python train.py --d_model=192 --d_mlp=768 --activation="tanh_gelu" --norm="layernorm" --bias="none" --tie_embeddings=false --parallel_block=false --init="normal" --init_std_up=0.0361 --init_std_down=0.00901 --lr_mult_qkv=0.7 --lr_mult_o=1.28 --beta2=0.95 --steps=2352
Each number is 500 + 25 x the weight over its row's rms, rounded and kept within 0 to 999. Layers, rows and columns count from 0. Numbers have three digits each. The size before them is the row's rms in percent of the matrix's.

# up: layer 2 MLP up, 768x192, rms 0.141, rows 103-119, columns 0-191
# down: layer 2 MLP down (transposed), 768x192, rms 0.101, rows 103-118, columns 0-191
up103 106:512504533488474500532498472524495464486509508442461502496537497522563528510512491508529498520487503492514489483528503499492481510454507540500499516540505511531527454514489505496495540485474493452500499469497477514481509519467502516516485526487539466481505468524497494471468467469480520439494505520551538492447495512525522451537529479518447483508492478531502494481505516542478496484499542521472498479482514534500539509502496497533511500538543570515469516517491515502489488526480531511482503517548496491518501465514519495509503530539516460509467532458498470457528513434504466517
down103 095:502472441496510535515475458560520508515502498524542541549536489465477460499517478530472542508528442495507517480483508475481497499489518488476451518545467506450474480517526483483480480481503515517480508506485514505538462542523471497508499464530453519492484539504474484470526467469482528490511539513504484492506491491440495492518476523515533490490497501508470444502452493520500498479507496508501508510536510525481446519507489552463479435512495486487482489522520507479506448511490511557500512520488496529526512518506498513489508478493503500548450510473523497497515472516525506521
up104 099:462488529555506486470532520519496508478500521513477492515516525493475491498547532467515488496535527488472450527454498514490508516466473450416503535473504489494519505514484509493525492506492484478475469530497477515493463538546479499523483495538458519504523447497562487497489502537470500444511536453492502546508495516511492450516497502522481477495540471464483474531467577485506494487502518497524485490511487479522491512467505470515545534526471510518551503499484495472477497497506498517497484501483444480478487476528485506544479509485530521468514491487491526500519489503480484485
down104 102:511504520453473489519487484497507516486520477479452521468524528526498501501488476546496511524493488467502548516537576525520492517491535516580461517499529496465493483478505487508510545514473529482530526481496483568504496488501504484533541509482472547532470530501459529511490507487535463535487464512518508490487493486537489544473464530470516475531497515543504497523476485512507535430520509473538529506487457494521486522505506496507501491511481504482500480540509488512515466492514544473511516465484519465449515503503531474493524479523525500505520516469504483463507467500530490494
up105 096:489542527522546466488500477467515491498507552466512473497515532510479532542516488520504464475472485496473505505554472488499505497535512472480460524464507495517487482524476495554487525492492482479503475503471483505514494485486496479478508475531472484510505489556473501528497495482461506481523489529515486483452536482525520523485520505529514510479562482473463527509471472543488464512533485476493483525537535450557500486498505512478493497441535476472512489483540527511503522488465520498494518540510481518494462482512476529479540512562505451508480533523525500508476521521554507479
down105 099:500515512535481485458490500479506518476483464474473467508489510522456463485493491515491504428511506526523455488515534530484483531467475521534495506488540471506498510496519528471472524515477518467474495469527495508464543469465453541489471530501528501500484486512492493505511516520521540466509527525539492517521520556543500505504515504507511457510470531485499517473528475487516506498507494546507524521481506529507515515545508469549483482443509494517482486446527506512484486478478495503458504507489455451499538500483479483486501490568490502491518516505465468573505546500522482486
up106 093:507508530522491458527533493505504510486472506529528532473522534520495467505485517514460532514493518497520531510513489507490438503523529499463512518487523531514487481525473482517509497484486515514544517459516570538491481423496500477454482482499526507487499472474528509510534531462518502493489505475510496469536495495459477479465523527493511445479498534483514493519510492485457546484499515504471505527460504489537544518509561486490504474509490422483512551530487505545479514502549503496508487509484527521497499501479489476492460482494485503449491557511512497503488513466508454525
down106 092:511553512478563524458466482497500563522478511494479470470491470518571480512498506496502507522486506489514522500492522488458479533492530536478503518494532490472514481489490476500519479514493518520492491513481507503458468507513519509524547531520528511537520482471486488521462512543528502475490491479497545495519506482516509499519469478497531479514519520455485495498476492461531458487513469504541545510518519502507519499517546471506492484488581463520514510448470483514486495499475500481515499500478483530525470445500470536459550486506529528531510502537523489449529532523527491480
up107 100:515514498473492509501522482494505493545477506502507536514463506549503493473477485496458499461503523469495485502455467491520527461508546519488495496515566489467505453498507493507522516501473480491473468528488456528530486506469508511544501494498525494513510523522498498456561496488519489543515510487467462498462461538501507521461511507488491488506562465539469557494548453537500516502489510514488480509494505483547490512507455525483515498504499504486521479455501493513471508547478507540529464495478505501547514530500521486468478447521471495459513544492504443541507496522477492513
down107 100:498499502482524472459497464503491518469503547531449429507451502511529511478484493467499497485502541484545475514472499475541497513531557545500506489513457498514472490499483498496452484536461477544538502537481483505477494510484482522487478533490544487514498503481555505481515446493497537508472470498481500531494520517494495502498550472512477496470459530545515530499490480541491472484484476473479499517463461508503506492444531497535500493543539484484470505503549493502493510508495509475494512506478490527455472465499519493507484518498466520528483495515495503527524478512570520474
up108 091:493463490522518498517433513541479505531467533500443498463438499520492477496502474513522548526487507521490436510493524558506535502495525553494501479506525476498509521520524484495505501497490507513496464491455560478530476503484476461535529469482497501500455476510538481487505495499513511545524460516500487522545491522476484488505522477482541506500503526482542511481507511509513520524467502554472524515498506521485509519481523515530489451499512518460469523506463487535498476514466541502552496478507542507515501503524506515485481454504485500506494494498467450514473529482530474547
down108 089:531501481462522525503508464466499534494537532505517504524549513487501532559501476515483474473458503494468533461505460479464476511486511475502496525514473520486497482546494454440489513527468534499496495525549493491471466493554524521472517506488520514486520503516496510510508494492499542468530517520483515511493516495499489511507489504513526496477480472488518519528492462516481524491496535473468499490483484463495492523483519480461559570492466513561455515520510546461468487508518478504436501496515524486489518467531513467558512503526525491501475483469519484529482479518503457501
up109 101:489506516446519476485528522525494452510507470454517519518490512502507486537524516502448492526488528527502495523494483517520517532515476507460491474507506464565482511477507465451481529515446495518487500443467483506481489526492528512468514474489495549502473482506518487515434484465478498514490454506522504519490537527490416538490504499542522510499480508515506513469506522515488521532523550476509442503487533471531497531483509491471454439488479502459470480506495489469510490487480531509520495502478507500478477519502497515527530519492469489485512496544476461498491481498548521494
down109 106:476504534529533504554500481494512519493478465505492492492492505518509531462512503454528474505530513498462505498483508504486492457484546524470506468515515482543469529508498535517559478508553514523475489515482512492511466504475528471541489515507482495510532544505511490472523503507512517411515480510531476545466450550442526504476495460465459485463545505460531489488467510501483463511483490501501492518514497454483480457500488545499520499518519545531498486528513522493526481482490487502494521523500521482529474528514503443485497516488516540525518503495471513541472465496484507503
up110 101:522510507571526495473479538465502452500522510436466495536527475523495493464485491455495507486497484531518472507497498506510530482508536493492496526545502533531484483492495482536507519483473476477491464524489466478470491482482519467508541504527535531483507489516485472494492495571460498464535479505536502484538498506530498491512491502455443556510513472508482477524532497513497509527507462500478528507473505516522505507458482529517496501467476551501466480504497463457493511480464462484506534469513481493501511492474474484472550468465570484499511487494482462514510486481526483518
down110 106:484453495480524497446504535505483524495517499520485512494469485552524508507483526521501470482514560504513533491452511410506481486539507554542520526489537506486467461467475468474466487512529500510473500485492467486497505500519498515469524549477502532474447505478519506518530508499509535467522520534490477489517509542551525485496501495499511540523483517505494503498500524559493477526473470501525485551516472504530506519558518492480479495516546530464494503474534523472500477505502490485543503491476532467506483492492504506464518503447508497521511472498482499499511505495529499441
up111 091:479513514537479530518496502513468486509521493455498493497505487508498526510485478547527544499424490490514511495485488489504486536484480486444512520544512503503512468477500476472467492531514497457518513513492471489462503545540449487501527508535481485474503545491506509498480484469471530504508436510492493490514500455500524491456528526551453443491480474507542505475513510486462471529516516511523429535467517500499494515506494496486521508497485517503533527467432520505475544513460497498486476518504545544493497530519490526515537503507478484474536495487497463533458496519486497507
down111 089:506511506519474539498490495557479522503496507499530489482520481494502517476531509505497499486513517526483470499531512495528511485513504503471544484469522547520519532505532501478530500478512511494506467520480510491445436524511539509539504474490470537507478477544487524475559517513509516511534475525489546499533475491492455497512508483494493505494487498521462481508469486480486528506506532495502504465536501517498523452505556505490520532458479467485507522473524508529541505531510524536455461499497510515528468480487545472502465569485498503538424453554487500491477544485515495507
up112 092:470509500501523531531443519500555538507528480458495472477514471503492498511504498509458501458508503478499473506478487514511470524498480496478512486474477502492527514537473502520482483465527479492479492478475530499557498500501470503484512514524466483493504562488482508532525514538520459499489476489444485506465467494488497567490495512507595539491541494518515515540507474499510475494487459511521477505489487523518470506525466527525510512484547473519523514462484487528522510505513509507503516527507519506471477490547490525481496528471493437514510517528502501485448477473487575500
down112 092:462507500515468491475469545502462500483484506483523558545489461469536519526497504479505451511513497522494464528507523526503478465506499539502494544508499505497534483473496484480525452506476501553472473519524469514527484513522461532534525444478472471464477470454499498469468455486468514499517470502501475492496531511453465483498452512505491490506519469516528501477501494490453475465495508521533528512532518488503483486499519522476490503484505532454483453537487477497497448498494525487517515539486459471494463513519539503529531517501485501526495486501499548465477521524554520501
up113 101:505517475515507511479487513487483507483541475477493486523491495521542477466538479512541512537454533472521500525526529512512464461499524527521487473472456535512486464505507499501497511480485509498498477541498500452486515473546494498508501465476491553510507476514541519500490434472486514467508490467495457533473494492486487501495527508498543555529533513425455528528479458500511525552497463488495511508497479495524493515514480518480452501505504526518514493564494509523517504507467522460492540464463473499474487532488513527526512480516535519535495545494484490515471456471514499481
down113 099:429488522520508466484527518443464484509509499477512499538547532496491520490502481482506486477507478481483512475481514503478500486456500522476524484499506494483538507497505493527479515471494538504447511475469466511518503501443525519524496510553511497455484495470437504490507481480455510518479531543538506486498523486509448475537475473511515483467514491467487470517496480506527503489475511496488494534526524532485496534465471520515506520498484486477504518472500511495479456506517485503455546493479535495542561473489506444536484504533482499488480480569518511493499514530501535555
up114 091:523485497491516479487516546529483521509469559530554541481449475459458499503477486473537508508458545524532502496493495511485529485527455520474504513506511495528490502484504501521506527492506514472479465444546492546493467484547492480501506485495504495521497506509515534533479511520522499488535538463522532478513515455477503481526540466450534495518456490489530532493442523526510460469522492495491503502461505518482469504505546521530531512500527483477512505441466517477490522515507486502540507490519490501494547454493455505491512497467500475485480535475469479494461500517481500505
down114 094:436461459519492509485485468522523498485533469489483472507518483462492498522522497482472514482477533514528455521512518458511516472492478486517500541513532477501531522494492454500503472480489474480487499505497488515506509557472495504481498489516511531446482496538461508537507496487498470562483460491484443505480494443466459502492507507522485538485521480501515468452503471480553504516522520497484468498535493520467495514520505501488494471447490477534415501491477496440491501491499503497479513505502535533485474524500507499484510523529508492516457472499520525500446480465492454525
up115 092:527497468493463503499498487500555480463532494514483493458483501512465536511485488456481525478519511537456533500508487475488483525547510487519510488467513472472457465496499528500515547530507521515480498489524472523464512477498470505523501429461480521531486537516555497490506484496502522471463496484464517484489520507518462449514540511506528545500490491525549458507531498489497479504497503552531518547497491485532466468479512540501525471522480528502488499500467454472503497525514497477534494503442532508488510505505507451500481485562550487512490488494491529505520455509500507527
down115 101:508491499509516541466496487512489504516493543472497480512497484521482497485524542498511530519478461496465486516501488532508541531464553534519521517530488522514531473456486488491500499503476489495499478475489475495478518482533473546444456472513495463528479526497527537506466495529499514475491505461504583456477516488491467484489486489513474497500503486454479507517529468505475508484471518475543509532504511501477473531492535438489478498481527478483424507472536492484477513495506454511489501467530548507470492507509500530498507520528495452541547494495523524501546514481496507546
up116 094:506489505434516516464497453461500516491521498479513511485491507510474539454548509533493473536533509520470507498477479512500485500473479487464531493523537503532459543499487465520513499494499498458504526539536505504452495521480499478503483454526494506466501524547494507488517500540497513506483446496511511464532532515534559485498483476492475488512514522509475503475506477504489490489560479483496500493458516538475472524484482522487503453524497503504489484515488464567549504528511523466470513503539546513494509458499542478515471493551476465497534510481493481512535490521524517452
down116 088:499563475525506505497531524504510507490468505555531493529488541500532507472493489466494524494504474460536505475507500501516537501519509521489519508502527541478526504478490530478487506528530485514519481464491515509508505478493499511510479530474507498502518468519553481524518492467465500495499521512525512532509468513515496513550489527559543481498515492496487506481470526489491521486468548496564479490501453492511599492488499509514471471503512502486493497493499508461505513468505511502537571505516477557479524534514470501483517531477546470511531488521518458478459511476560494466
up117 100:492489527514474504508511506475480508503543478499470450472479486486445512426482497492513520498508512484483502529481499466512500486558492483502536503472538522449513450495518518503530506448493480555505518489476481531462468489492502484517473513515485527537501501454517481489472485492494515466464486523495460506506525502517515504491526482463537487489508486472465489498540466548487546513529518504496540520462533543508500507486508477536505540475473489466561515467511540526475516503479481477498481512501503481498558482520476544487501506502482509524523532479474493508520458556508542512
down117 104:466460492506441484470463476563518542473519490528515521517478516483488510548487488494484530512460513491481484466507464521491490493529519538473488455511493482503496489496502515480486508547494545528454471512468515519523466524512457465505514510518543494490555479528528462526488489479504481459514529498471500465521503506497494508516461529513491541520494473499494498488495556468495511452510469515473493516504474494486517477566483504481479481501518502488479510507485474445496525476466486539550452492478462491477494504558499510473509479526498526461500486485527511525506512496466541473
up118 103:497484475513551516484515477531522528537488562511517519460523480486496520548467521497453520519504492515513522508503521526511502498503516530546547538549498497491524477480547435539472493491554511473478474497478504500490510500493537521487500495491546484524501513496548541519479515504477530535494491496524464495497509523479517486520525491521473481509512457496460510495478500495531488524484502479471507514510505514485484511449461515486532455511485503470476493481495451502476523521471526507500510504505531506502557528525488545447522492496517461504471521528458510496451514445475543479
down118 103:520490479564526495518531478449516489501492482494513495484500506492543474533544491516518534466495518507439447499480490548482521505473508464486517504479478478463520550500469500470516496455491454500467506490499500480492509437532507481521535513516538488516485528524459512516515496505493502432470529523502507475474456499503481519477480484525506502452533461470516504482496512503490478493512499486515518484495434545524515531481486486546515462518496509494495510501494501484529468498515530456475475502516517520503476519528515538500540497476489525535480486486459547538453531482515520499
up119 101:544473524518493494490520517486512453488491491522538519498511520493468465477487484497502513447535464537457508473481493518516503576521512500497521534515518526507508528505486496590480532536481472497515513502505464551483487510488501470507517486523465469520478542495492507477479542484523455563531465485518468501498474506500490468485497472544480511462450517503481510469512481490473521529481534524471505514527497467504472516503497525525456490510492517499491524553509483484469498494503490534491464481487507525519476556520540507481495520481482541513514522458462486504509520540496514480